Weights of a small transformer language model: RMSNorm before each block, rotary positions.
Each number is 128 + 32 x the weight over its row's rms, rounded and kept within 0 to 255. Layers, rows and columns count from 0. Numbers have three digits each. The size before them is the row's rms in percent of the matrix's.

# layer 8 MLP down (transposed), 320x128, rms 0.181, rows 203-239, columns 0-127
093:109144183088156101111136124138174167139065198088186175103105147141124078082111146148105145081172084113125148145135158132085132074059163138134125127181162135127107145117126103154107195130107167080175192166187114157118116096122087164080152177091131116181161106094156097118128119133173148115170156176133120103118127087141111149098104075094148131110181098117148145065102102130155072122147
104:148080118131092126152167067130134153204149129128101107065117098131084086134114174139189116164164047179122176147090154138090161146167122131155120166114101135125160081098099158128140086099189094179109150143107120149175121115142186154109126092150100115113118221171126106098113155157157123131075056101124116128120156110127133131138101132114146142146169141155102089191102097088107050122149
095:136114080121137142097159143171124117097096140132113082138104157110105145141111119107200109135139086149113160132138136101108106172073125187167109139148197180116081146110149105166144097113144148131183164153121103090169111135137064153101043105139148061087146080168110144096158076104101128226134090149066182156122148156091125125113051121152172148161159107144106119156124156160090156136117
104:171105168088147115135113168087096161202134149162099103145091178140083138089103127138140135109124107112156143104157103117136152111088107197125175152127109097128186149135118134132091136130161129155150142121167089137124211137188079158163138150145164103073100214142088126138146172139114117091066140126095118101126129136155117031175146109083122113120076068152147188077115112156172153145148
097:090145151126094107131159123179156162078121171086078129134083099129160106128154089137103146083140155159149129122153047082149147150190158178100151093131107176103144175117140143172129098140155122104113158167068162099128105166147148169111110160163137115124067094178139156161127163186112135104107135103170149154142217146106132094168172125084199110141156187121141151150150134202125177121130
105:168143123146123148123124120090148115163085163137173097136146141125092168130128061072193123101101132164110131037170160147133160127181133121125081129100167106104120157159171107171140125177058135121175103093158116143115154101120138158120120139186163122089099143172177160129130118169084114069110105158163150138188139129111146131129095153083090176159010117099176139106085154113112120159124
096:152139111083078141125141148115150138107073197149104113093153143157104135133106122118163096103120081130126064142131146111172130165143136138133137135141124126162123138065190121137089132135138077142135173081134164126133104153154098193121102128086098106090067153139144179134132151130167136095071093162091096118087114159089092183173120120111142149152175205194192158117152130059167087214139
105:156099098129142138142078112133157186131172088173151086123136131114105147055103081153141127141128154127102177048142142138169125128174142166169085083124132138151122090113124160110120123125155156124165193121139120150142104113137109096090069177167100122063144134116159124077189116127121089133141147211132159129071132189126096088112160139163182128134108120142085137155060188109100156178064
098:168139157130120152076113153143089086143052098132131109147116132091151124134061094104091085151147143113047175160150112115193058121090162130141156133148087098129132122122111158115143083110113094103178100154108155186088159143189135139067101076161149122123099184106169125078193145130108109101124133121119091182202118130188140175083077131145125107113111060142120155115139132155100121124124
109:101101165135143129113106120102092112125129157165087125160084107166124126115131127103143142187079137180127135156199148121112153025091088123187136126052128122168106099209091150089130116129103133142129127149160172144126103111107128196183098173115114135128214083160113144136104113166131165119087127202118117159147156142122133147107109200108075110103156133114079062153107082122135142136134
100:171150113161130169123111175149122095151148121121095088182137092151145125117127088123121090166154111194159135124073118065125158096092127063090142069142165149144146126168157126111140174092099144144079078106073120118135133090117171168143112126153098199174099145124058073126090118103145092135076130123179163129159176104177131170128125149070116121134092130157157120200154196137135080164144
105:058118109135211096127157208144136111199130113109136117136133160121118091076123152145073093127138121171173157073152127163125125134124104130126096120150133120108125134094141134173093138116140137107139067079069174114153179122128133131132114120085112105152145216138123110141175106121160130100131166131126117095147128169209127129085168068063140148159096067093195171099134165098124165134077
105:166084219111138120124102094121139157084160126129155110104178139168120105120148165113177122129158127086131115134175096118148187157134143127070174100131064075146043156115112176151127094136158106155168128116129116127105138167096110137129033128099079159122170191132139111102162120073116116097089101127106143106104147118155089132159188156172143167090133146098189114205115174123145138138100
101:161142136089100153112193142126058201138121153102068157083181114075138084078137112153111121141117129088144153128131106138146148103149146122146101137064184154167120146228162130122150092083097125118081178095161130154141086094184175123122045144118126148108150079178135139180133116167162144135181087151111162123150128168108117082126129103169164119123170128129153126124130087089120162118076
101:132190179104102119203132124077158137127119105186084108046174052117162093116098196177124073131190162115165104111165143142086137150118092116134162111147133121100187084091093133121110090134128195082153189192135131134168136092129104091081103144142143118153104127116093101106150120138116120136122144164073161097171145082124110102123127142091133109130123170181155176161136142170134121143149
100:148137127080091133173172128174052072158174144145134104089154146102164147121075131123158035128145136102149145085130142140113114138112159141156160146128189162144094099078128083138137084079106086172136149150171144101149170101161105082150097083127180113169141074108117087132116118122109050133157172080174113147141124081121107086080139088108177143143131094128109100193114094089173129124124
103:167148176071138114136165111119138158175153144221126157106093127181111148102118122114098134125103136188152105153160151127077126096139140153109146136174097187094137111073150191138079181166136131122143058128082190106115100123177114185167116119147133138130125194121084121103085105178131151122139149143160157161106124127134133087134092117150099174176161083147183176146131130138114224146133
103:140155162100160097132122072141152104076135107147144097149135131192160129118192107075121105119100151137168156145115118124140141176131140130134117129209149119139131138000132132133134062178093116157098078198124115106109127048129102149106131133135120105112108121108104107112135138114048090152129137111118130066178108132116146135118128171071108120124115092112132084146090159130151160111109
100:142100116174130178080115145096133089091121153140124110139099160052157143152076172141130099111138127137112116129092127169104103166149087136080154084136136117150124131104168125136117122087107120149100125131095026120138106175148122118141134106150200192123111245158141128163148167145134150092103141177069094180065068114131113156134131085162116075129094167116073152118095094124117150125172
097:155144137132122193117161136116090155137109106135147067133096142131175127113143083093148146124161106103065125109119120115080124132096168138079137171089079121155164157201128144192097080142147177071114144149144117106077171105171084099102150096150145123150157176188186098080160115094119129158128106081132131124086100128138109065102085179125154138082181147202127168118110074108159178110139
102:142098086113102129181155185146161132156145131141114149109116168129138166124118127108139104180134182133118124151134133159168143165140092045098169080115144138138162087126159107163108054147161142100152148120120110113153058117123081100133103120076112173176136168133129146122096129128119127062188111125170077166161086129182166115051150132136185112107106187128190110101200190127137133106181
100:125132170145133133135120149103058183121106186144112145100143166118091130157160194128170149117142106157140082138147146095164116100156169027130104102075147108181128123228073145103146117135132155090119063097184112080144151094156181126099140174192160182107145165131135159149125152102102164067110120114139136121148063136168150120145166129146096124133137103120168148153143104126153071142104
100:120145074112083093062141148160165072106154162160119156102090127175101093145101175168122101111065132111085137096125119147175125069129136125159184140131143102109090141032156111116186117132097134124080132134159158169134105108152147086113113097150084129118130108115082129196114175100084077100162098130119092088166118114151161134111189132153122115129178127053125171174093178130132089091100
106:091148110178146131140129101135147143136055105156110106143131196179102166163173078174152089154127133106106063105087145188113143112111086146129167129181146114111121154088144172066099105127068152141132114136178139172113119088171116124134151128123087140102103130060148158112173052118071126122148115150096127155176189079139150147093079124151077156142124128155171137179127148075152100186128
103:117110129158142175099133135137083136115127103167148156180092103121175164110174141107125106100125107127127109164107129149117122066153143142225187097123162114147136103208138092067162117134162105091116129087105119112127101150135101183147165163131088174158142112076147135144135151120099171079119166176122139152108085088171107136141092174205096143187067119104123165144152135117169045174157
102:129062118036083141156124152165223141113060158154097087099101122116158103153176154146149134093093126090165124163114096151094148147125106112075153149099156112171080094105092144135129150113142153103117074113146170138087143132067084096167180112158098096136105127178126113116112113086151152136120086164150165116138126166116163164131161099122104128093224073083169145140149089143134106120107
103:146158058112109132113154141166124145067147093154086116050145125145106062144089117146144144109141101165100144111131153133120074164125147159140111052103160137131093139199114139081134101095158097110128105162086159098153120107083131184119190122062102131127208117097121156125136128115144122159116097165107131135100153105056188092173175074144074183139113136110184130151129175115083141148126
105:174125148108126150092133092173103174116179106142145131045140137131146123074120174148140031136173131078139109147138124099177121088092170070127137130148093088083134072096111135105108128115145140053117102147135102170067154123139135143069153184113120081131128145114129101163152121140128104163107173129126185200153144126151119113169188123072136154033125129140132164106134079103119100106119
097:118119100126135111072111092114104145100134145095115111115119142148163087157162152104072125071133148152117099137159152146163074145149145141176163147159155191118082147075154160067096078123110138146148116089122143097185152140111114147096144077098097162134097134154152164208068160102094153078149166140110068151129104159150156187113189137152136230111139148087165133097142159135146095075164
099:103139113116126133118130126140194151121170138152095150109146131093138145075119182171092170058103175183148159078195120110119084131130102161096167126184156210100167100088109084144145131081165067091123089162151112210146144179181133161158150132129134126160144103145091113083156105150117119105159133092167166085107147118110081116125171125123100104171165125127114119160142096085166099069144
106:150111180181157089098146168110144193142161139114129195122087100115136131072123152129151144117086127072115141172147104167069115176073157169113141058130140120114095128133170148138146067147154113111137127137138065159104172131147167174126113123143121103141122194216113105147101128131101085135143149129081113094121142130138146129120166126133104083176134135098051145079146085132091084106033
106:129160167104087124128142110135127121173095092152134134116155135110101140123133159166128134120128230155085151129158110118135106120133098101135031065106135164091194162176129161140176150156130111123116153199124106108101090111151146175109106123108142141172099019133096149145203148123105119103080093183137145122145117130176120124152176161122177104143079193129154088099117151073115135097114
107:104138067115112147106134139109144130184171151142071099112147121174139134181098145160138130087082195117121100119085111144145158130193145143170150074146090146155108134130156153176169139135089111111145054048139141124169108077162139202085105142142125135057090133183131095135113129111135195127119100124157094164128145072134055099169102119144067091103104086101096126131085116133086109118113
106:097144121129087084192107102125082116123139130160121135098139127114088145202109101064128140104123131134151118105150101113145144115105114123095130147137179129082148184167123044083120132134016135131080141152151104117116058137108193094140102055143109139090114070195138171163081126123169139106135121153139145103148072114107102163136152086080146154190144136148128077115088107164166136105144
102:124129120152060105183151146114152131090161127140132173148132143138161129104154122104126135088087158103047129113120110129133124108127050102134111158186112146130074114108111138170178108073128162106187088128136156169187172145130118068121111062136128172128164140126180098073056105174118093119128176143167102050105121130119097141188147131106098097184143064133173118128118155174150141136094
097:162126146114082089149185185097166113189170137132133070173122137164152153107055115125113091146134155201190080092097111115142099117152140128172095095091127135159162103082155100185146125134143136141114087152128158080132130106113129128102088121105136087081113114112146113156086139093108101135064186160173151180114134172110112089145117128107170161214184142104195106130166094108103124136106
102:091124103082161183106184147086102219122145115139139174176163091145135202146143121108081104179134080074058108131064139176167147150098116160147116140187122099145133140058137165164112092075134109149120139106093126146129107111101127107100052096118108126123099133141176159110145113148147136164110108170128153154104123116081167126133140090163129074152062083132130130112140149174087121153075
# layer 8 MLP gate, 320x128, rms 0.212, rows 204-239, columns 0-127
097:162174127138078122155115083096074169141130081134155120117107097089107128094129111183207155120131085133136188053077097169156118112097125133153132097120115117118151073157110130162121108130148116149094095160063083128095185090133201145101169112088129175074157078105060156164138128161158155118117078169152142139158126180135105111133064154136182183145145106124136139149142170116140090110150
101:184091086144172078192112142127195121105106176172153183100190165175185131109106144143097124143146120092144102109169099148178116213093111114137127116048170147141151134108165117162091130176114082137149105169131132177147154105125111157135116099108140109152120094179136094118149132113189123076136120091116154145146153071153120122115189089179077108122113158137159120131186152113116112067106
105:125143172181138075061154166117169148092103135115162152129095100104122183079132101134183105141123143135099093089095113091168087080116138193125105179161115134133172082120175138153100176132139130132146182131124131140157182099114150126166140120135124142102071037171080072158089179126125167148093130112127090184190144079102139055153133117170126118129158106127106096121108178150091137142146
104:177101144158159078089077120093116151171155143086074071143112074192118120136149155133169099107104131112145126072150142102155132150100076156155136073100139097077133122153138132059120181107099180185109109156128106099115085120136107139138083203128139095123098145088097148088123067127139103121122152167074128089112189114117105121145144154174222153095071112124114148125105170125083135149114
102:121171195087107054181113114172163125192126103118200113118120176133070156140165098106115149161113105088069104102152128191118144148167124098167130106164135129131161194131144126153119151044148207106126117155106147126090167134151136140145142101150084087090179068181164169149099145133108130095115154144104132133104078145126126163124148188106100184142133135187153096110106137119146163136135
099:124091128157101141117189094065161085146081152154113121103122142135115087082057118134171147120104151098148159131103160110147093153122084080155146161160165146143082116123113053127155135129102192049168174126148149107104142140113150167093136057116128143103067119180155108177167178130124143115105195138090132136158061092083091102118168145136097150152114145049175115141101120129155137131138
108:102088123125145135142154054133135170146126086136180120153086093186106178135134116177116071043161118103152101154148144132132092169129103104122082147172103127108163102088167119080174143095167154234084132129116129148129154151120098140113141173178144149090112153128103123115133132051134106123092089159102150086124124136113085082117140156089114117153169090057081080117107099098155161172143
099:124105100126135096126093092153076162159174171116095158087129148146064125153113134122118127116100190154168124095106146179098097126124023172140075133126091126047109096095128113116156153165113060148106137175130204166122131071149144136120143142138115166168166112106160170061166123164162142156141122135088121138088134187113108162150126107148165141146139134162136103136154115109168144221104
105:106084131187126154093142089151128161156141111134151167101161167127078172121127160075180069067129115060178130173108113107133096148117091163131136137062135066125143121141128110141112128141107141127176093121101122166141133101228125120105106140150098088133105166212137133132136158159128141180121142056136110151172145180119175102118106099141128038153127075129093170123085094110133158125144
107:124104152149121157111105078153173137158163078102111099072128127085158181087176098153123112125145100170153159116138098179136151173097091135201073099064113098134140146076140142160114119115108115198156152125119136133091138200143118113101137086109153139166135212153110109156126173127171166091146131049171145121164178094170116167135136144149095143164131075100110143129196150156125182137111
105:102114098090122119136110142100124116169127162134146095073085179149086111118122167134129053096112122114121079104152159194124173126176110182147104122122088165134121040160111101129097133201147132148137138108109125158129148068075167109121157115134116112155142187168120159108094156120144124108094105115076132203098150091127155174101202151093135066153122117070103174133067186128131135153092
108:134156074123154103138106127099134114207182159086096069173155106110147184127071165130099146154140060139128124073140093130148107096121070110116131148137138134156180075130120105147063151134142124118210157127118124172081122129141171145120132103175135114112100182085172160153154120103195149112073118059152136065103153124146135135183077109102111163146166096113085123091135155099127108084151
102:085129107103101115157077072108192136125147066116118136185154104124133099104134104124157148111126101139107149129154107081172157124125107073203185094112166128123091101120109101159072113161207166142123068143145121168071134080155131110126220123119135120139117102099126129128060109162072141112081187125111130124113170125132120174090141152052154144088077120112118131083145109171098128102166
101:081122134190114108093151121111126151132112171148096111072123142117076148091112188123145139147144108154153154164221144108162152086185097208075119106124121157156115187162168142203190072098110156126151116128131109181110152113107083111170132125105137055126098067111161077177166127146124133179166144176144116147186106117156131096122161160125132122132130135179156142120166167144112150154127
101:127124097075150083116109140164095093175147135102133165144075136202156155178124141116131129122090166141107050091131121107176069102114118140158112127134130101187088069119178089132120127108164153117168159169083147127141090115110099210195085171124147190104105100219101106090159168167160105097140115163104135114114121094147139114183158149149161084151153155119139140090126088130090124110131
104:151134086109138130101142117139162165094135103165145109069106166145098135121147181140084140107095169148116093129160157152105129129138163098107146139144135148103125097086129133202088229178162125133186117102095123112070072108109159217114097167111087122116090169093164123186066123131106111162094082169129147109135073131163158064111127116123079162135139148151204149126131127072144113120158
098:090101178111143040117173118112117129132147143106072123112141112098104101134157127120117144116088125160088157109170135129159085214143112156097075168106125140129089101135123082071114119093073142112180132157134137122073149127192130128112088177148138136170177114148152132157177157216146096083172084125165084132152126095079136091193098139204089091150122082161136104136136136099148137103129
096:108103148171161111131161152151212142170146123101076130191122097169136134125169124123137102067121147159072158109125143105115131047130116078149146145079120076073109163132132124100125127169178127088149101138081136155134144101147130127120096108133140130189139124146149176136121099114131227186189099187137179151104087196154085142117161146113132082115112125139163160124128115159183198135135
098:098131194198071129141067107158141193155101128125113123136120172110142203166120103078175112121156081073175140100095139110138049146147106066161159119126079105116147089130148097170087136055093100150132116104185105136132165137170071115145169091161153116154149098144120111170130108124159093081090132115152117091128138127182191111137084127116096099105136125202143119125142106119123148161132
103:133129119150142133121131155114143106110172112145128093084097174165150083120077159150140154099140081227105140046135121105132154170151098164133156125128090101138132153188117049205157106143075115147187103107128159093135122125127112151095156143106133097157146111143104189081077119153140180143121062096107062156178119195130087154131132127169128128139177210099144139109114102140126113144131
104:193149108188141151147146140143126090087126064138179129107128068135114114136089125123108156176143160094113126189107117200134095150102161089093174191146081159093150107179159161133076107164092117176168110098092124153119152162158146098152135122116150091142125127201177159144158117091140120117172106140204089097105113137109125134161108076153116116147151214150182128159148084111142129165095
099:173154157127142134124095103142076114063135116208118137112080103117157067115108147135149092057082037108080059123124143193136151097101160117125130132118122183160137103098091097068191103136088097106175082142125188108114101188142143117103133174128128141112090134147136076120186108125133131121103171167145148139165158160143144102156095099147106158202092095091125135091148126130116114137132
103:148143123153075180133207141202158085156113162120119132069095085087141155106130125184196111144109123149122123125146120121199196134187098110146193149137092140096151167150217115149076114114102160104156061104108102137141130097107143122121104129121119088142137113138070082138109108124098127149142142100109133135088129117144075132116103131085118182089124163178157139113141150126173213087112
101:183176121127199131102178165139137135149119113062111103143080081183120179169102146120134120105118122160069136082149118130128126153155200166105146100122144133147152133109173062056111104089123220140132130131109135114170083150107148178048110181163123140130140112135122130172117174137105120162129151150123147112084165146159057119063099101145146116092097115134106135095126164129093116063146
105:134131100109184090093134126118139125099110147131108136111085160105117162177124160098122164186110037151093112064131104127188160121150120123185113106143164180065128165114138103071167150107142147083102130096136062158104151122202132098206154083085121102142100164141108143128138144156118132114098127117147154132107085153198081076103103133101104168073083124129125141075184117150091121136086
109:152144136138217102156119130107088182127177149126068129056077145151180118113131119188112126137106102137104119121128197108172105107111133161129083156135162169117149112129126073103115157111160148143128082147138147123150193165127079153079116208165138103165112107140146110135096206103157187129125136135109155158139154107153124143145141138091106229102144114147099119098149120060158166162173
103:128175116112132109100102102118110162127093136082122099101092086110095171126148158158094098149145093197115074199207121133220117098146145140089106117155068121133091124141125126118152118124135113146146146155172131154127212109156168157101147118156108136100120144119095120100148116109143084070185059099088104117120092156137052081102133143061119119108096169173100129088112089169123145173152
100:153143137156121042145084110079126164108097145154152077168198094150119109126100117161173125115148132117146088118152128221122176103113116145139139099094127160123117131136105133119126145147110113124111114217104117132073094132202199122142173112057120178095134080084122108113127137158124120140130153104122119106142042185169094154186077136151163180150122111108148151071114088114131164114136
098:152136094123131105162117155085134105082071112179102030096115168138097112086105117177153097184127137116131121074072166185130164133170171136083114131129112119177123117103196075113131123117057065100138143134092124084099120068115128088104077168140117107150109102136124123111118139146118103140103122166066168135096152187147100100117102139103088072087175135093139192109156139098158122105121
106:151151154132097127107194164076161169093150131115061153148154126124078163098150074088175097116167180183139121113087092188149146128168115101170124064125110181151116168081079137143132127143133099087045106171149151078114128107080098153160071092152141124123086101115057121106163129109106128144115104113084123135090132146173140095142102132137080185144120074106190121113116112117166150111133
102:119127135135155171144151142134091176112089150152067096124131170149117130154099089114049178078098164089171074070136123153117135156125114097119162164146114152129162180159158101148110156169094162151194156109107161165092157100123121106172132171154066130062165101173130154107163114086115124092176132099069108068128190163129086150170135129131158125111125126136180142060119105144138077150096
094:142170140144084201161126091093160113101177181122137069172067069116092165094133119089149107095111120144098104088061170132127074173117178115118118142090124136115157119108096118142147105126176128134155066110136111158095121138160088106082099101112139116134122159144096108134072157138062139146074114104153140082150150090102062141161150061169199171126136109105107154136125126133158090190095
099:078107205126142138147183086120077097160107208151157119176140146151093147156127101216149157161102099114153151154137097136158153125168059150120120148144106152151102077116123123131107095096159161146124187107096136154162179138166146113142051082093087103088149140127060120102153104137095068089163114149099125118150152126169129127127136152125166171174148064160119181147138109169095115163129
096:141109153070133144111165115178090220074092184144111107129147131128112146186192139129102098145128112173165130098111142196157121141121157138048074132157157125126145086165096091104132157142151103121106102112122120138089203149187167124052158145148138072115138179157105112105126118121149161139144088098117106127089099112165109167116117104129176131161165120118153172113061127195081138147139
099:074170139142190127023116148153153089105173097103143131049191119108159113091165138111159148149166163118110164081121119161089163113112110155161109121077094147145152105091129144119121151088081081152095108119191106157121094130138102158200145139149129130104133127122066160161172176137158126143128129108155157105081114101127164110153054121095093146140115123113119083088115069132107117135209
101:156116156110139169104081148094107150165115089118073186153146114165203078138128139117161101140090113152076085113146124142129119109148142151128162128138143144076133131136119169135150120093124171055111080127133100075055120134131176081140090180088148080135147142120073056169129094124115131166118100158191109136076197151143161152163062089111092067106093160105125160139119133116086158132160
# layer 8 MLP up, 320x128, rms 0.209, rows 204-239, columns 0-127
103:110143144156132146096080144095105191104150139144134141167097175117152121146148131098086134082087156091099156098117130105168151136070086191096136126107099152117120146172136118112167156098048164108063105148143121077117138204138152106179159140089152134087120136094160147142211047132137117109089176110102146125168141162127163120187129035115122160140134087169184131086129124129113133135160
091:139226107152058198149119151093153060122104117083103158146113116186131137169160146146153167116091112096130092162110131128145150141152109125156161167125157163213140138101139189099088121109140109131174132157142144099132149116145132159066064074165115145137091113085116197133085139188135125122082143117142107072082126126134161110033147123183144119108120158110159106106096131125130131145125
099:133161104053115194175104165190079152136164172089132178111092234136155136110108125128107098150110085122115162156121107180095199105115126190088118111155134110087111149153115101116099111122046124112099108126133143080120150120178142140128115085132151075139044128133141141111138152168151096185155110118084139138132165173140099073119164150081130179134108118084170129110153123115155134107122
094:133112131167136119139180121127119155135124104182129124103099155125092104171116113140183130083126092150152111166132092149176090078165146089132081109138127158133139153064149125102154137173110091109095162183081168173118073127119131109124152105035149091166123091190111104076141132185094111107088115190125154148188070168190122156112127075122119100128159108102132126166172201099148084108104
103:149127116110158102154205136120133135085112193154117139061098085145121129172125132104099136171105124109133140137095178210086107195100116118186092178171049136148149146135078105093058106170129149081144149095119082142117137118098076161148133108141073113128135094113122110107149117151131103129096138128111140135163168161093131123145167136097157171186177117099155115161056122129159189165082
095:085183057149176116130169093111112149115120156103144125076095162077096185130054139170176130101107141133120089185078158095128092140144107191141134117142198119108114141121111094145094125056115181128077160092126105134146126146067117092163198136125104100190126159121055168107137140060202129104135113115131098113106123168139134156177172147131153132133149109165106132117151104125125100114131
100:085062116068109163113104148160090187118128176131125175161111137068113129152133211115098133147164140128129163105161075129081208123121113144113132140104151134139150137191161140135164117199124088154149113162113096154147124126129124160150079092102140089189130082101138082110125158153136128074141166116094101136119139167174131118157185084100071139209148142140114099090151180149119128103067
102:133143091124136114114150093124189217187094108158146093180117157084176098165108153212067139121144117140183169148143114100125132072093144152133095119094108115040164140177067105116107101125099090171151107127162118138157100101147119111140185127118081102143146119133134137148116085150122149118128116200153150124137138141080074111145134118150148141107133217119187095124111132186148160137173
109:184142124182127107155122070122099176148213141126095107121147129078115100168076109128081128092112120131163072137172113144140069126137189137096123080114168126136124099058157112142117115163107148102165142076101119118180111150179106147169108128170199089123061164127121124164128165080069087089157131075153146100187098122122136087060127118139105106138117107103092163183158148142115136114130
100:168087135156139186136132099135160159130144148117157112068136201116139134118131109139121155146099165147136109129095179110068136134112060128133126038078098129114167066131147127089095094136117151142140082118161160108129207147155100104102098166116134142117145165117189105088129122119154157152217224100130139103155183145164105153111065100163145112140085132105137107099171094127117185112144
099:107178136174205127126095154090129114193159114147064132124119150181114128104080122138114156103100126076070122133101186140101161109097089080135130155168070102129181106124123169079111115132100163143143148102133158122087129097128122107110121105145123159134096151188121165137153129098140132032110110134069117197089156115140105082124179135115093160185161096061115064157110131153155132090161
096:137150111065154163134114093169136141106128101122099149150083164096104197151099139098161080105130146144108134104166164141089157122146109174166093087129118167104104092152064142126079160100154122135111134114115119178150131157217136131146135094133112118147170152193104142152054119153054131115143174124152065066090092159140108130161189107143075114105114134081123156125106094036149105108105
106:107101133100171090100099122112169117103143111154087128093114134166180145153100061127070102158078139160133109164198072121191099118121067150109104067157148139146122125057092119173128134120157160131099177094121141078055114136099136129100150121071106186139124020121136117143102102111105139073145108145106139130112129100167156150109153162171174115147091121123083172077128110137084135150133
104:130140113096173166181172102108140104151116151144106155188175150109177104121095155142115117110084133080181170128096156126121122162125165053107154103166082136091076122149181102073108110155083100148093077047119102110118142123117174108123140188084136070151132177176152153117092179107119112128125113106127139165149137120176100183199138110147084108123130083100132114070126195088134118129139
107:094121228147072107114151128140118129171143112175143144117161151108200110142079104100096115132148112142161123141158132110066169152101145151082152147145144137109148152124114085141145057094134088178145179080068122087104131156134134121099129103090118140108138138105173123156139125062126052121090153134190107115160131115060129102142110111034121175160116156100111170091174172120124133184153
099:109130128071112118135053161144102188134142087115152080162109187117045153087083146177125142174159155134087182138180133163111076169170132167133175163143106106149152104081139117145118106073182133132144117096153205135153087076147117152180098079159115069150135114114177131110067137140179146094119115142127099094122103150144141121079088127139120144152085082137132153156073097123138142117138
106:108093120089144089127183130129087097065115055129107167110124121142171121097101134190091151118183149141127110104117131116110148057130099132176118104144153146107184131126167133160144155169118090115093181134106141126166143162100125130128136184113089011148082111130125083140128198141149097090073067171118155189140120169161122136083112152135155138139191131110147103156137137155080073132151
095:168099087141114161135185125096089094131098112168079110099130172066086089138091114114169120110114085175087078153208176113123115173087114094090091069137160167141117127161193117126070155125133099166154187132157093130082146139095106135143114112147104119090133078121144082167126108154129125127101146180166094111081116124106105171129106115103098100115181147157158098096128051125096119061154
103:057123089095134157186091124128183086131090163153121154129162151116116117105136160113131134159067117116144107149200126157105139099142135189129163157120172164149093190100186116104054172147164118031118105073148100154169101195148090140158118116124121128110118106210120155165101127161119099156090115121143086074099142098125099153143160179078129137137127130094177141085114112118111127102106
099:126172102089176134147140144112177101168053168095138155136118157089140170063166158120144106109079160113127188157160137099103104073124110134155070125126144139047124133165113104114127086125114151151133148118213149127104166136100141119163127121140059138107124059149127151083051136170151160118154088136150087103061132158133152092111128125150088168140174097135134098047133139107100089093133
099:179124140095095118121166100160150159136148142120149176126103132175135126151181165117169149076094113131127148108160112190149069117055109094089106155115111124140134160048121141113166152123107103096077129108118155127115199057125142117105124111159141074089108131102156105104084122107101140146156098076141117181161111125051112132037053115095200126130076105128175115149132099106105098128124
102:120192128155122112184167146127180123109067122113144109170183162102181127107096133143124098105084134161122159109100187095105086172085153047161162139129053136149166103149138144143140168122052160081128122072097114142140152154066114133137141084095096160116118128067108132134153089086081062108147096148149148095129137096141078130071051103112140105103129163098136140081142128114123162142120
108:142168115142174119160160135130102117153184143140061083123116137086108163060151130203138096135149135142136128113154107159062191188169066150107114174129141154162137111109148201066129130141188083112155134121128152154129127079093114156128086115094109149128061066132077125086141122114122152118148097117141138147122148055120146138128113152122124121163156129112179137048122173058113130123185
106:154149064070222092132152177139149112086116117121139093148153124133081191124165117138117153121138120102094109095095112136090130157180101149161139174154126142150155155140126148046140114089096156154072138160161097158114114161143108129098120102120080119177142138131143109181106182097187123100159125121152132099112169096096176170084152140052129154169099097102071214099121084148157128122131
099:112094096162143135142093111190091050127188130151127191176120110114123057034166118139137136193107117160099099147099124209120119052143124149146090135166132137163106135094157139153113140104140059142111147121146133161153161173129138171146112114113113191071115065182118148145126078143126154146119157170128117152113090112119121084144104122117130092133149196139113154170110163121194126127107
102:148176116123191155059154123073098165176132132152121103125128120198149063137116098156091109126118143127088140143104118081127092118136127138149080107174152159132158140077133141133148144151120128122149068189139097116198167155143085127095135127180125135068187084092120192121132131176138160094112150147130097153122112134055109099083193089089104147137083163146129187139077152135133194104158
104:128121157110139096077215118130046118136161087111059119124047127128163108168154144203116133109161152110148117109118146178146090146140167163115081158129132115138122087126126117146109111120145123113133130119165096077209076159123119117157093113166114088130094166164187204161116092165138178118115091155141137131111101142165102130067130120137126079125091107133134196133169166146088192134144
096:132070136113116171173078102123155148152163138124113129145105150145086171143116136090116121135161113150155148133141163120064156157111075177110114110129103136132192158141140100160143107135107146091179147070142109142167133166103217138170094154146163126115094148173106101101126089139119077112084125081132187049108148179139106054102120124127077086093065167165158115158192081104092154159122
102:073192124077124150166197032172167168166164186150098119105147121109109115093128142133140117092178100159077126111126115157119169121135110170126085128129084144123193137085143154114175146157151144159123151155139149139153132144099152107126142175047124108177128179137147144148113092167141171131104087142136139133120117189102133134048095122184134097172125152096136095151072175158145124072130
105:171068133199161155160115103106133128120137119092120118104140193103149134137157123113135103095141143100108143189158145112106193107130138125130071178154173180078155116119153175107157145100140121143085170119136134144143131160128117088133136155190106094146098113149092096138092106117180150176140141206167115130120103153047217104105091119097112102164080073109063145161094085112115162124077
103:055117144152171160128171116128141131148141102153072171109075205143134169118127103131170106107129123166174138148126046118162103060088089089173158118142120145088106141123153128082120133146125138142131112137150068190112100123137135117105120144103123126111113134136157146084095088159080184153143082121028157072077120140111125136096122124133191126167107064133129160217132164132137106134166
103:136149190142104088167140134166131049062134089149174151139126087116137102150116046118119165190149094127160114155124080139137119152131120097130131123198158124169105148085079134111103150088180160079149155184124150133170153188147126103097164105145170116155150084149084148132125163102142077110139156118141123145131104118152151152100039153124200084109134132073080135132163160144142162111075
102:127131142144212055095115171145097102121117151114177134152155171131142130092118120114125150175150174139113194183100110121127118083161133184130105166151142164111123135139092179135153134180132075121133145162089167127149114185146177158138145166055160130175163171143181166114158128099132151089058157149110142087106124096164097114227156141147110131152097156102203107139115120122087153146124
104:169064122208207150132082151122102101173134092089153176153167133131100124147111090071161096054168083134087098152140124169136127145130113147059112077129151141104138132097123124126126097107113138112111113190119167088096129157116121145116148180107144165178135154093195084075158184183159122159138127136104145061152123177074146117105124175119131125171142120079125141144155135163109103082127
096:129125108151155093195098138154135161143125149099135111132134154130119194134107084076071148087124138122128126157091152135193128108170207148095124129208171179114137096190119150141148143183202117141179137123127100097133135138153178155117152123164125125167141122143066087127083128084147147113229142136107114151171040108131185145082142124129169095098132153142114173165145130122150143123109
102:119144162148115080166170131123134095119039155152136148069118140114125112126149117154145107168096119190121153137117161112158170121090082115151181102097115147104121093136122120108126134121107051118082137136148127167088072122150166191218134122150129165107169084104119088169155147085109094132147119163118114121137191072086119197078078184086131145151129148147175124159119170119101179116186